Each number is 128 + 24 x the weight over its row's rms, rounded and kept within 0 to 255. Layers, rows and columns count from 0. The size above them is the row's rms in percent of the matrix's.

# layer 9 MLP up, 704x256, rms 0.0874, rows 51-104, columns 0-127
size [104 102 103  97 101 106  94  93 102 101 108  99 100  95 100 101 100  95  95  95 100  97  98  98 100  96 102 101 103  97 108 101  98  94 101 101 101 106  96  97  98  95 102 105 101  97 106 102 100 101 102 100 103  96]
[[124 100 139 177 107 141 156 148 122 108 157 131 117  97 141 119 155 120 123  75 141 116 126 131 180 168  78  69 126 142 121 144 144 160 104 131 129 104 186 122 138 132 123 170 109 131 137 156 137  99 119 101 109 147 124 150 127  98 120 149 140 138 157 152 133  99 113 117 138 105 108 129  99 175 122 121 150 115 151 116 134 140 109 158 156  78 132 125 124 125 120 146 143 145 141 149 143 129 202  95 125 110 157 111  82  93  76 175 167 117 138 131 128 148  93 181 176 151 132 113 107 169 119 116 131  96 138  89]
 [160 119 150 100 134 102 157 125 167  95 108 116 161  92 113 130 107 114 113 126 161 170 171 130 143 143 111 177 172 119 117 140 159 142 131 113 142 131 128 121 131 117 132  86 124 126 133 106 146 158 146 133 149 112  96 105 126 132 113 135 116  77 138 109  99 110 145 110 126  61 145  90 125  93 108 129 151 159  89 143 102 136 114 143 129  89 110 105 131 110 102 158 112 167  84 123 138 152 128 154  96 104 130 123 104 123 132  85 100  76 105 110 124 117 138 132 148  98 192 136 105 124 101 132 106 125 172 125]
 [131  92  99 114  93 133 157  96 169 149 131 146 122 147 129 163  88 131 128 122  79 138  95 127  71 103 140 111 160 121 143 123  89 129 123 133 145 162 166  97 125 136 165 124 167 156 142 101 160 164 158 117 137 141  98  82 153  95 135 144 120 160 107 134 128 134 129  85 119 146 110 122 142 118 111 139 103 140 107 148 151 169 147 123 189 110 119 129 178 142 125 152 160 123 152 122  96  93 162 138  87 175 161 131 132 119  74  85 124 131 120 147 147 144  97 100 130 124 139 121 124 136 137  80 130  97 170 123]
 [129 110 109 110 140 112  98 163 129  84 127 131 149  82 156 120  95 116 155 140 129 135 134 134 157 111 132 108  95 121 139 136  92 147 138 132 107 130 141 136 150 119 158 139 136 145 111 101 140  89 116 169 141  95 159 138 130 159 102 123 131 126 110 181 141 129 110 128 153 145 108 165  90 160 150 163 135 110 102 121 145 110  98  83 140 138 116 155 105 132 171 129 173 122 134  69 117 112 140 138 128 122 154 197 114 104  86 152 122 119 122 155 132 144 145  95 139 158 135 150  99 132 155 117 151 164 165 147]
 [135 123  82 160 111  94 114 135 102 147 152 152 143 140 141 113 124 120 111 138 149  90  94 122 120 102 134 147 130 113 135 172 114 121 153  85 162 146 103  97 104 139 106 103 145 133 125 141 105 139 137 106 136 133 127 117 189 119 133 151  95  77 155  94 134 115 163 156 136 100  88 148 138 151 121 111 153 173 153 121 113 115 126 148  94 126 131 105 100 116 132 139 129 147 117 138 157 108 114 141 120 141 111  91 116 177 156 137 130 137 161  89 103 154 124 136 148 162 154 149 139 122  80 109 159  91 122 140]
 [140 158 136 151 140 202 140 129 150 159 133  89 135 102 116 152 162 133  99 132 107 108 141 135 145 132 100 137 150  97 134 151 105 142 125 139 136 161 120 141 140 153  90 126 118  93 159  98 124 160 133 134 145  96 158 141 127 141 170  86 110 115  98 141 120 114 120 174 135 135 139 124 128 127 119 148 188 144 107 136 135 168 122 175 120 152  98 176 142 135 135 154 110 149 147 102 142 163 135  88 110 137 108 116 156 157 133 158 150 110 133 150 112 117 100 123 106 130 122 125 154 116 126  95 141 127  81 133]
 [153 116 119 138 131 106 112 135 120 138 130 145 140 119 146 143 119 156 115 148 106 138 144 151 145 144 122 135 149 128 167 129  95 131 124 146 155 118 164 113 128 173  93 104 111 162 141  95 102 125 140 125 109 152 124 135 100 101 160 123 103  99 132 144 125 114 152 154 110 133 147 162 144 169 153  98  93  89  67 116 115 138 116  98 155 125 121 141 114 120 133 170 113 136  98 102 153 125 134 158 136 155 130 123 118 160 152 123 151  97 146 150 157 159 143  61 173 127 157 156 104 135  86 133 194 135 158 120]
 [138 159 132 160 130  99 124 116 112 124 128  94 124 149 129  91 120 122 154 140 164  65 134 153  82 129 162  89 112 116 138 101 157 102 131 107 119 112 122 132  94 153 111  97  94 138 128 104 160 138 158 155 115 118 126 158 136 137 150  90 115 121 131  97 123 124 150 119 143  85 128 166 157 116 104 112 126 106 168 128 126 124 129 188 115 148 118 133 110 118 149 102 150 156 118 129 151 140  88 133 114  99 133 129 132 104 142 151 175 132 150 135 159 130  79 107 161 120 101 172 186 147 112 150 124  91 103 119]
 [171 117  95 133 130 162  97 181 102 152 129 125 114 108 135 107 152 123 118 134 154 101 119 145 165 105 115 110 134 174  92 131 149 115 107 122 144 122 127 136  98 103 125  67 154  99 138 123 121  79 114  98 150 137 134 106 135  78 119 105 109 131 140 119 166 104 123 113 167  92 117 126 138 135  97 125 135 151 127 115 144 117 146 143 107 156 134 145 128 162 105 165 164 158 121 115 141  86 149 121 104 126 137 129 154 148 146 126 108 142 115 129 140 136 153 121 145 144 137 165  89 140  89 202  86 134 146 152]
 [131 143  98 117 168 145 103 140 139  84 139 107 119 183 113 104  61 129 124 110 156 120 180  97 132 135 159  90 140 115 117 134 107 146 142 119 146  73 159 153 135 103 169 116 131 143 143 136 131 107 120 119 108 111 153 139 119  88 103 133 136 138 108  86 138 139 125 149 146 150 167 116 178 119 118 158 137  98 155  82 104 173 130 112 131 106 109 156 186 120  69 107 139  66 139 149  89 131 120 138 115 121 152 111 131 114 157 129 102 149 147 149 134 130 154 109  91 147 121 142 115 106 134 198 130 133 107 126]
 [136 142 134 126 127 183 109 123 111 142 115 132 149 134 156 146 135 127  88 144 136 106 117 130 152  85 140 143  91 109 158 118 130 123  82 124 126 105 145 137  88 105 139 109 122 118 144 156 117 140  96 151 132 114 115 142  71 100 103 148 129  94 154  75 141 161 155 130 143  60  90  99  99 113 144  99 138 151 118  97 120 114 161 134 144 121 131 106 108 127 134 146 121 110 121 150 123 143  81 173 109 150 154 137 125 131 161 162 118  75  77 132  81  84 119 149 110 121 154 172 118 126 113 108 118 151 146 147]
 [143 131 146 131 114 154 143  97 127 136 105 116 132 185 149 156 158 117 125 101 118 136 113 164 108 133 112 170 134 173 186 115 150  88 153 111 106 107 109 161 129 151 101 159 116 134 123 122 171 110 138 124 118  99 111 131  78 138 199 129 137 105 116 126 121 104  84 137 143 131 107 118 163 158 132 140 143 143 153  96 155 147 142  74 146 122 136 132 135 124 106 133 151 174 111 146 180 158 127 167 118 164 162 115  93 116  72 110 152 148 110 124 122 132 126 137 109 117  98 101 133 150  95 132 144 128  90 151]
 [130 133 106  87 138 108 171 167 148 108 124 136 119 109 155 143 179 142 125 121 143 109  81 149 135 129 151 114 178 133 105 127 148 117 164 119 179 154 128 110  97 111 125 173 112 132 144 142 100 116 129 131  98 121 145 148 103 115 100 122 114 109 142 140 131  68 108 131 120 130 119  65 161 128 128  96 160 133 108 131 147  89 146  78 128 118 158 116 159 187 132 157 146 149 129 138 156 138 134 134 118 122 164  95 136  91 124 138 179 144  94 101 140 111 144 115 131 131 140 103 150 126 162 158 178  84 114 128]
 [125 173 173 101 146 113  90  99 175 141 163 116 105 120  87 107 127 114 116  87 139 182 136 129 136 110 133 131 110 129 147 138 132 111 133 132 155 147 160 126 113 163 118 145 147 104 161 146  94 143 140 148 148 103 110 137 124 127 111 105 137 119 143  83 137 151 114 140 135 113 106  90 105 143 150 111 125 127  96 132 126 111 135 159 126 143 125 142 128 188 121 132  59  76 138 140  88 130 121 128  80 107 162 133 136  93  80 108 124 132 127 152 126 171 131 116 153 113 154 109 135 147 120  73  75 173 140 131]
 [144 112 126 122  88 129 126 103 111 143 140 107 130 162 117  96  97 123 135 123  71  84 142 152 122 113 157 145 145 152 170 136 132 149  93 149 125 154 136 124 119 161 125 116 123 111  90 101 150 136 113 154 127 141  80 128 145  86 148 125 168  97  77 180 123 120 111  92  96  85 110 152 117 127 161 110 150 139 153 132 101 108 139 139 108 129 144 161 162 125 125 119  94 118  92  79 142 107 148 172 117 113 123 113 119 152 131 117 133 132 129 152 134 116 146 146 143 158 137  76 149 122 136 119 155  95 150 119]
 [120 142 122 162 110 136 162 110 138 103 126  96 148  93 162 103 126 143 108 123 136 117 149 105 139 109 128 122 120 132 126 125 146 101 146 118 126 115 131  98 145 113 145 129  91 162 108 164 107 150 112  97 135  89 136  95 145 129 102 119 133 129 153 117 135 108 117 120  57 174 133 157 167 100 177 203 109 156 123 140 162 124  90 155 104 134 160 120  86 132 165 133  99 132 112 164 160 145 179 122 130 102 155 123 127 131 127 126 147 117 140  95 108  96  96 131  99  80  85 170 122 127  89 101 148 118 129 153]
 [141 114  94 110 102 156 146 203 104 148  94 130  70 145  90 185  99 131 134 165 139 129 123 131 143 105 137 139  78 180 118 153 142 170 109 148 159 118  85 113 126 153 112 118 149 139 170 130 130 117 149 127 164 127 105 135 148 149 107 124 143 135 150 110 159 126  97 109  98 128  91 129 130 110 132 137 156 104 134 194  97 147  90 149 153 119 125 151 136 155 133 160 103 108 149 136  95 123 144 122 147 127 124 113 135 151 106 105 136 121 140 163  99 136 164 134  64 151 125 115 139 125 108 137 148 132 110 156]
 [ 92  83 159 128 120 124 117  80 128 134 191 103 181 167 152 107 160 151 115 132  93 121 111 146 148 161  99 122 139 131 165 116 147 137 150 108 136  95 161 136 142 150 120 116 125  92 140 170 134 103 157 118 143 184 127 139 134 112 159 155 153 132 151 138 133 124 107  69 123 120 118 137 113 125 116  92 144 176  80 103 127 100 125 144 169 125 136 121 144  92  96 126 167 109 124 137 121 107 143 164 101 122 123 111 119 108 118 185 130 149 158  92 110 151 115 162 103 139 171 162 152 163 133 167 126 163 119 120]
 [142 113 133 113 111  72 141 142  94  99 123 130 114 151  97 139 137 115 108 124 135 118 113 131 151 103 182 123 110  86 101 109 152  99 108  88 125 135  82 126 131 129 113 153 145 163 137  84 135 120  86 116 135 114 137 134 112 141 129 125 133 131 144 135 165 134 128 112 164 139 148 163  94 130 124 121  67 169 166 123 178  92 107  42  70 135 153 152 141 140 126 127 173 108  92 151 109 161  78 122 154 137 118 129  92 147  99 142 144 111 171 118 110 115 119  88 128 123 126 153 137 163 154 110 123 143 100 174]
 [121 115 153 156 101  96 156 123 138 112 107 150 119 128 134 133 115 106 128 164  92 146 139 136 147 148 183 121  99 111  83 120 114 132 123  89  99 151 135 111 127  97  93 131 135 136 129 145 136 117  93 160 147 125 130  98 142 104 130 162 141 109 153  69 124 113 188 140 103 148 120 192 143 137 121  99 145 123  96 132 111 136 126 113  77 155 147 134 158 140 116 130  83 144  89  88 106 125 103 143 153 167 152  90 134 149 132 138  86 128  91 156 132  93 157 109 113 133 106 131 170 104 136 120 158 151 179 131]
 [ 89 126  92  95 147 137 122 110 152 158 138 123 183 134 115 112 139 107 165 153 131 130 138 140 100 154 184 150 106 153 189 116 159 134 131 125 119 116 139 133 123 134 111 174 131 130  85 131 168 135 130 165 135 116 149 138 125 142 131 146 128  81 124 132  74 140 109  86 151 131 109 114 145 164 151 126 124 176 179 112 110 136 112 151 140 145 116 124  84 160 165 100 129 131 145 123 137  91  80 110  93 167 146  99 118 162 118 140 182 128 134 154 136 123 103 129 124 147 124 116 132 155 114 132 117 126  97 137]
 [116 116 142  66 157 147 137 119 142 153 118 149 149 112 150 147 111 120 166 111 100 122 151 141 132  83 131 123 100 127 115 158 121 157 142 149 118 121 117 100 105 120 129 106 139 142 161 106 164  84 112 143 137 109 118 132 128 142  82 130 172 135 107 117 155 157 115 122 171  99 147 151 151  81 104  80 135 100 115 126 124 120 122 135 157 155 121 108 134 126 150 106  93  88 108 155 114 109 128 143 141 167 150 138 129 150 104 127 140 105 142 144 102 117 176 130 120  98 105 149 156 108 103 165 108 117  80  99]
 [161 135 101 140 125 111 118 144 113  92 171 150 139 130 146 152 115 114 135 133  70 106  68 131 166 142 129  84 139  83  91 130 106 118 103 119 148 139 134 142 101 155 107  86 133 151 141 116 155  96  79 119 139  98 123 138 125 123 145  99 150  99 115 155 130  96 122  99 132 151 167  83 121 125 124 115 116 162 134 134 123 125 129 135 143 136 127 143 157 108 114 139 131 116 167 135 104 118 127 122 160 124 149 103 145 128 111 166 102 126 136 138 149 122 138 199 131 142 153 127 113 143 100 161 140 122 100 111]
 [137 153 143 120 111 108 114  90 127 130 149 130  75 124 164 128 122  98 126 138 169 134 141 138 103 139 131 103 151  87 140 150 113 143 129 104 133 134 113  86 146 146 130 118  88 152 170 108 115 181 133 109 104 118 139 141 126  88 107 122 118 102 163 117 107 131 156 129 120 101  93 162 129 104 118 140 113 113  81 141 106 144 134 147 142 131  72 144 120 113 120 116 143 181 125 105 119 129 112 164 161 144 148 174 113 113 120  98 136 135  90 120 166 102 106 123 105 160 121 148 112 125  74 144 122 126 139  98]
 [202 124  94 142 164  92 164 149 123 160 150 126 123 155 153 140 108 125 131 139 117 164 154 134 143 149 188 118 153 112 169 116 120 120 145 114 123 123 110 127 107 142 126 129 113 117 128  86  92 161 108 114 101 108 151 127 135 100 129  75  98 128 119 112 121 135 144 108 134 130  97 133 106 127 115 113  91 113 129 108 159 170 139 147 105 135 110 130 127 130  79 118 175  95 108 151 106 149 182 147 113 116 147 116 131 173 124 138 115  89 107 150  81 133  89 125 122 135  96 123 132 126 153 137 145  81  88 125]
 [120 152 116 108 134 128 131 124 142 104 126 130 150 113 127 152 170 133 131 120 144 144 128 149 126 145 117 144 181 106 136 146 127 113 122  94  78 150 172 144  73  98 123 127 130 137 125 100 107 160  98 106 121 101 173 150 160  82 108 122  81 155 125 104 135 114  94 134 135 197 141 130 161 115 148 136 116  81 140 143 123 181 108 129 124 124 129 156  95 131 103 155 159 167 133  89 126 132  83 144 170 155  87 116 154 169 102 132 100 154  61 130 111 189 128 110 123  84 117 131 156 130 126 178 157 149  86 129]
 [189 141  98 185 147 145 161 110 120 157 104 105 101 149 156 115 133 162  91 148 126 159 104 124 120 158 136  99 139 145 140 120 123 169 118 123 141 149  86 122 172 179 121 161 105 124 120 127 119 112 107 126 145 152 123 114 126 102  88 110 120 136 141 139 117 102 109 139 125 117 104 114 163  87 120 139 151 133 153 143 137 145 127 140 134 125 136  97 134 124 119 142 123 141 153  89 106 138 147 142 143 113 140 114 116 166 155 150 123 141 112 104 140 127 159 141 159 128 146  94 105 127 141 108 102 115  89 136]
 [127 137 166 126 153 189 184 135  95 147 110 115 139 137 122 128  86 113 118 139  96 139 131 107 112 125 129  93  77 124 130 115 145  88 127 158 122  99 110 127 131 111 151  96 121  97 142 128  94 122 127 190 112 142 114 124 129 107 109 152 110 137 129 140 180 137 169 133 136 120 150 115 104 102 110 141  93 122 140 139 162 152 103 116 170 131 136 126 137 135 105 175 108 143 139 122  93 169 126  77  80 123 109 117 186 120 145  72 104 157 155 134 107 112 153 134  92 104 138 105 182  95 139  98 154  99  95 145]
 [ 94 134 128  64 133 117 108 130 140 140 125 123 109 144  98 108 146 162 140 112 174  87  98 120  88 132 130 129 159 119 119  75 143 153 167 110 107 104 101 114 147 148 143 144 116 115 150 125 108 115 138 136 114 110 125  80 132 101 129 133  98  96  91 155  97 128 125 126 121 124 111 127 129 111 128 193 126 110  99 138 149 167 113 132 133 160 135  81 149 103 122 110 130 125 146 116 128 126 156 134 163  91 133 118  69 119 116 150 127 149 137 120 106 149 154 122  89 137 126 132 151 152 155 140 156 164 112  62]
 [100 124 127 139 119 104 114  96 125 134 131 145 142 129  89 188 125 150 162 128 151 132  78 154 115 153 153 148 170  90 141 164 115 141 116  85  95 122 164 135 117 112 117 147 135 171 144 159 101 123 125 126 151 114 121 134 155 137 115 136 128 131 120 132 148 132 134 124 123 145  87 107  95 169 157 109 139 135 139 147 121 150 151 137 151 112 112 153 128 131  75 148 155 125 161  68  95 140  85 125 139 135  96 130 100  88  86 128 134 122 151 152 106 138  97 177 125 106 134 128 148  98 123 110 141 121 137 141]
 [122 101 134 119 123 128 103 122  85 150 140 123 111 121 124 144  95 119 184 159 122 160 135 118 179 131 143 120  94 136  93 148 138 117 116 134  77 103 147 120 116 100 119 171 124 125 114 141 126 136 104 127 163 111 130 138 126 132 136 196 136 126 131  84 113  75 129 165 123 124 129 129 181 140 133 151 144 157 144 101 118  87 139 133 142 115 102 130 136 107 134 145 128 105  98 149 115 140  98  79 132 107 156 106  72 152  92 128  75 161 135 162 105 158 146 173 124 104 122  82 157 148 101 155  98 180 144 118]
 [ 95 112  92  94 133 152 142 138 128 131 136 116 120 124  77 166 149  73 142  97  97 144 120 127 154 125 126  97 117  86 179 145 132 113 103 152 136 128 118 138  89 131 121 136 130 121 108 127 140 109 117 105 148 166 113 129 140 110 126 103 110 189 154 116 128 131 113 123  92 109 137 135 170  68 165 109 100 133 135 124 112  89 132 110 159 162  98  92 107 127 125 139  84 157 147 144 153 143 142 128 129 118  96 116  84 113 120 153 151 100 138 172 113 130 133 153  92 149 147 125  89 192  89 132 158 128  86 133]
 [106  88 134 101 145 140 137 108 178 122 126  98 141 142 160 131 163 141 108 165 125 105  93 137 115 152 165 140 102 137 119 156 114 107 132 103 125 153 133 112  92 114 175 131 166  92  83 110 103 145 145 122 131 143 131 112  85 142 116 111 148 136 132  97 126 141 156 139 125 150 149 145 148 119 122 133 110 144  90  96  94 142 167  97 103  99 169 127 145 138 164 109 133  94 104 132 132 105  96  97 148 101 106 114 123 129 167  79 105 124 138 109  56 117 113 147 120 106 128 108  99 147 158 132 103 137 121  94]
 [171 126 143 139 106 113 158 147  97 131 134 110 142 138 156 168 100 126 144 163 148 122 117 114 116 114 145 112 124 181 138 130 158 123 132 149 126 109 108 135  99 129 125 116 180 125 100 107 117 135 103 117 139 144 104 155 145 147 110  87 125 116 103 135 144 144 124 121 131 144 148 120 134  95 115  97 130 147 117 144  96 138 142 112 140 124 112 131 151 121 120 112 173 121 136 167 164 119  83 119 102 116 128 135 141 142 159 132 121 148 107 151 147 121 146 106 141 188 113 123 105  99 100 151 111 139 156  90]
 [136  89  95 163 125 134 157 147 114 124 157 132 148 146 174 141 136 143 174  86 112  96 138  88 116 140 129 104  83 139 125 121  93 134 117 115 107  74 111 114  89 120 148 147 129 146 145 118 119 126  86 130 117 146 138 111 137  96 139 153 100 130 139 166  88  75 146  98 127 174 112 157 166 133 116 135 122  85 178  91 128 112 138 105 179  87 132 126 125 133 176 123 124 185 133 145 134 132 161 116 116 131 143  98 109 126 133 115 154 164 135 127 144 137 130 120 111 165  62 100 134 121 144 194 119 125 161 107]
 [130 133 113 131  95 107 117  98 108 121 174 151  95  91 139 109 119 124 159 141 165 121 107  99 105 100 111 102 158  99 101 197  67  88 143 126 144 110 121 130 108  94 107 173 116 106 125 105 110 144 111 159 117 155 111 114 145 148 122 161  97 111 117 132 137 124 102 124 106 141 146 127 139 117  91  74 106  92 147 128 115 152 127 147 173 154 122  70 148 150 159 142 136 118 120 129 105 163 150 113 134 112 118 116 110  73 174 147 147 110 141 153 134 114 128 171 134 113 153 148 173 118 110 122 130 153 163 135]
 [147 117 122 127 118 132 101 157 106 121 173 162 122 133 125 109  82  98 178  80 138 158 153 132 177 127 115 123  93 174 115 135 116  93  93 110 152 162  93 125 116 105 145 127 163 102 108 136 147 116 151 168 175 156 139 152 121 123 172 144  87 144 111 141 136 149  99 133 144 168 132 132 132 118 128 133 151 112 114 168  99 195 162 138 150 110 123  86 148 110 103 120 131 175 144 142 134 142  98 118 115 146 135 122 151 114  98 137 138 105 183 133 102 141 114 133 136 161 130 139  86  80 125  85 121 123 132 141]
 [135 121  87  91 150 125 100 139 118 118 153 108 122 158 144 131  81 116 143 120 123 135 113 145 116 101 148 120 163 171 121 152 160 140 137 174 108 137 102  90 113 106 166 100 183 129 175 111 113 142 131  96 100 137 132 105 145 147 120 126  98 114 106  95 129 130 132  99 152 140 159 138 106 184 179 103 154 123 102 147 162 101 147 139 120 168 102 132 114 134 157 122 112 117  86  94 127 145  97 150 115 130 119 165 146 131  86  77 154 166 159  85  98 131 116  93 131 157 128 140 151 111 139 122 147 127 115 133]
 [126  96 139 154 140 152 164 154 149 151 115 163 163 141 172 139 132 105 169 155 181 125 109 118 162 135  65 127 137 129 156 114 106 113 117 115  95 110 129 109 109 110 129 146 115 127  83 144 155 125  96  97 128 156 149  77 123 121 110 103  88 151 146 133 137 141 132 158 133 159 113 150 176 127  97  73 135 116 142  93 131 141 137 144 142  99 105 173  94 143 133 121 153  95 150 123 155 103 112 117 106 150 186 125 146 115 147 137 129  99 135 131  92 143 127 154 112 135 133 101 105 103 150 113 123 113 109 117]
 [140 150  78  89 114 145 129  86  85 142 121 157 136 119 130 119 131 123 138 157 146 100 131 144 111 128 120 166 138 142 138 107 111 130 116 102 141 138  93 152 128 112 138 169 117 134 128 131 115 109 138 130 132 130 160 119 120 159  84  98 159 112  85 151 102 160 132 140  96 135 158 129 124 121 113  90 136  87 146 115 128 130 151 121 122 146 139 133 118 143 100 101  89 125  87 127 105  93 137 124 201 138 154 160 147 183 143 131 112  94 159 143 124 116 135  93 116 131 125 148 167 110 134  96 174 114 111 156]
 [137 169 137  86 104  66  91 122 139 142  99 142 101  92 151 125  98 119 148  94 132 144 126 136 131  98 120 169 132 151 148 116 111 155 145 128 119 150 162  95 162 109 112 120 152 162 141 106 116 131 133 119 106  95  71 132 112  75 156 137 127 150 144 139  99 126 107 128 109 144  98 157 158 112 120 150 144 114 102 129  91 128  95 105 125 159 143  83 168 108 139 151  94 151 142 127 110 156 127 104 137 139 145 168 100 102 103 130  92 128 121 131 121 139  80 121 122 121 127 143 151 151  96 140 116 100 130  75]
 [109 117 145 108 150 134  98 156 104 107  88 114 172 150  90 159 119 156 159 114 118 104  95 130  97 137 158 118 139  83 108 129 155 128 158 123 152 106 153 152 139 179 111 121 109 110  98 128 104  91 159 150 138 115 103 137 116  98 127 125 152 120 110 178 127 132 156 142 119 121 152 151 114 109  96 132 137 121 127 122 139 142 118 151 148 154 121 107 139  77 127 148 109 143 122  96 105 113  95 108 144 144 131 112 173 156 154 106 128 113 123  86 100 130 103 130 144 117 130 159 148 148 134 103 154 111 131 134]
 [154 121 170  85 113 121 127 109 117 121 124 135 113 111 149 104 148 147 112 156 151 120 157 147 136 130  60 126 123 194 138 189 110  99 113 115 111  97 124 154 145 181 117 119 160 111 130 121 116 105 147 117 162 105 124  88 132 138  88 107 116 136 162 110 154 111 123 153 113 121 124 146 126 118 111 107  91 119 116  84 150 140 129 134 146 144  85 116 128  99 160  72 171  83 114 159 102 124 154 135 146 146 113 146 146  96 121 185  88 127 177 113 123 130 116 108 114 142 151 132 103 152 129 147 103  96 119 127]
 [119 102  71  88 116 137 141 117 110 122 103 100 135 108  82 118 134 170 152 130 126  96 121 130  93 121 129 135 161 131 133 165 134 154 116 151 160 118 165 127 104  91 141 148 135 138 167 119 150 174 147 150 165 116 160 157 124 157 143 127 134 156 131 141  89 144 137 104  99 107 139  86 107 126 138 115 127 191 141 139 135 101 154 174 114 190 137 116 129 129 155 120 144 125 144 134 178 114 131 124 169 130 121 124 126 119 127 136 151 108 179 132 140 139 125  82 100  75 112 139 127 156 151 116 148 150 128 130]
 [149 146 109  85 150 101 107 133 119 103 129 110 127 164  96 127 112 141 172 148 101 133 174 125 125 117 112 134 109 151  93 135 135 134 150 131 136 146 140 113 103 145 140 164 146  96  83 146 145 130 117 149 148 122 110 131 131 149 136 149 104  93 132  72  77 123 147 116 140 137  84 113 112 131  70 124 100 156 133 150 127 139 145 159 111 115 105 141 145 162 121 153 123 152 129 151  85 120 107 137 132 145 114 150 175  83 106 114 101 111 166 152 118 161 129 135 175 134 108 182 137 115 175 137  64 136 117 115]
 [171 135 138 138  88 125 116 122 173 143 124 172 127 107 162 167 152 144 143 155  98 113 121 144 132 153 124 150 143 140 111 160 140 132 134  71 141 131 121 118 143 175 145 149 128 173 129  98 128 129 112  92 119 102  88 120  98 142 100 101 131 107 119 130 109 133 189 130 149 126 119 151 185 109  97 105 135 125 162 100 110 105 151 108 100  99 148 156 135 131 106 120 102 167 148 154 139  75 128 163 135 120 136 107 138 171 110 120 118 143 182 145  88 127 146 138 150 182 160 121 128 121 118 114 155 134  94 107]
 [143 125 139 142 132 102 125 149 107 160 119 157 142 136 138 139 153 113 102 142 167 132 107 109 104 121 106  90 174 143  73 123 144  76 131 156 133 170 129 146 130 103  85 170  79 111 113 136 145  89 156  91 131 119  79 124  72 153 105 155 143 167 103 112 124 126 158 135 104 141 133 125 172 178 150 120 132 169 143 154 120 132 147 111 112 174 128 123  81 135 145 144  69 112 109  89 124 138 172 116  87  86 142 131  94 135 153 173 124 110  98 138 121 127  90 113 164 128 112 134 146 144 138 127 139 130 121 130]
 [ 64 131 142 155 142 105 137  80 154 114 132 116 137  93 145 122 126 163 128 106 143 119 104 144 129 134 155 114 173 120 144 132 161 103 156 149 119  82 134 159 123 164 113 126  92 136 118 173 151 146 136 119 114 147 132 126  55 132 123 130 117 126 128 127 130  91 164  69 125 127  51 120 115 119 154 134 124 142 148  98 131 159 115 122 107 189 104 110  95  85 172 127 118 116 133 122 114 102 134 126 144 105 125  90 102 165 141 123 112 109 100 130 146 125 103 118 131 127 155 169 124 117 148  87  45 113 151 103]
 [112 166 178 112  98 112 169 118 111 124 117 118 118  91 128 156 133 151 106 112 151 113  98 118 120  99 139 180 169 141 116 114 126 130 133 146 129 126  98 103 131 181 155 145 131 110 142 139 110 122 105 114 119 162 126 155 157 111  65 128 145 142 128 131 121 151 110 119 140 117 120 139 143  91 151  99 108 146 136 140 138 108 137 124 150 116 108  93 121 139 108 146 120 103 115 143 139 123 168 195 107 116 162 123 111 138 103 125  91 124 104 101 141 109  98 145 107 148 119  88 106 147 137 142 127 141 140  89]
 [158 159 156 156 162 158 125 129 137 102 143  94 117 160 122 168 109 126 144 106  94 116  97 140  96 133 138  98 157 179 140  99 143 116 169 145 151 157  91 113 174 122 133 154 117 116 117 119 130 174 176  91 116  98 170 125 141 169 189 133 112 143 141 147 158 131 156 125 125 122 132 105 129 121 149 142 107 157 126 150 132 115 128 107  94 112 141 128 119 129 162 131  91 110 103 149 132 147 101 148 104 135 170 107 119 155 112 158 139 197 108  89 108  99 143 116 166 118 142 113  95 151 108  47 119 125 142 114]
 [160 113 146 111 154 132 135 157  75 117  98 105 104 138 110 112 114 118 141  79 112 131  75 140 152 120 146  94  92 124 187 113 100 113 146 172 132 124 138 152 120  88 142 136 133  85  96 135 142 120 136 142  99 133 149 135 162 100 151 136 145 110 126 143 134 174 103 126 108 130 140  97 148 105 112 129 134 157  85 127 118 105 111 171 123 158 130 124 117 121 155 129 162 139 136 120 102 144  98 153 150 144 147  93  84 154  58 154 140 135 127 137 118 124 125  87 129 103 154 118 143 126 128  83 136 124 127 133]
 [ 86 107 158 153 117 123  96 126 123  79 174 153 161 138  99  94 120 146 113 122 161 133 116 119  95 126 108 107 112 141 147 151 128 142 146 180 107 188 127 160 140 131 145  85 140  98 121  78 106 166 139 127 144 123 130 119 179 108 119  81 105 138 165  91 103 105 116 175 140 126 147 177 110  87 117 132 143 127  71 130  85 136 139  94 176 121 114 136 110 119 142 142 146 152  88 187 153 143 118 153 124 161 137 111 118 158 136 128 152 111 128 135 114 118 130 110 139 119 150  80 157 143 107 102 125 128 122 106]
 [133 142  99 122 122 125 105  89 152 106 108 151 162 143 100 130  78 129 191 135 111  93 142 156 174 147  85 122 142 138 105 158 153 133 137 120 132 114 118 138  93 135 118  98 175 109 152 121  73 174 162 107 128  97 114 134 113  96 137 125 148 125 111 153 140 113 101 135 115 146 116 139 115 123 143 154 112  97 113  78 105 127 154 105 130 142 113 146 121 118 152  80 157 113 136 128  91 110 180 117 122 125 136 129 170 131 171  83  90 130 166 175 114 175 121  93  99 135 133 140 134  93 184 117 104 110 153 136]
 [165 125 166 120 103 128 143  95 111 143 134 107 146 169 157 138 180 152 115 135 137 151 116 143 142 192 127 144 136 154 111 118 151 101 127 144 160 158 132 129 119 122 128 154 142 169 124 183 145 130 163 131 142 138 124 112  83 174 137 155 152 139 180 107 136 131 161 116 140 163 114 117 152 158 126 107 101 143 102 128  96  73 131 100 129  63 155 160 149 109 126  95 146 105 167 136 128  47 103 116 145 184 108 162 156 142 128 120 107 150 125 122 146 120 122 135 162 128 129 112  88 120 148 110 105 140 101 111]]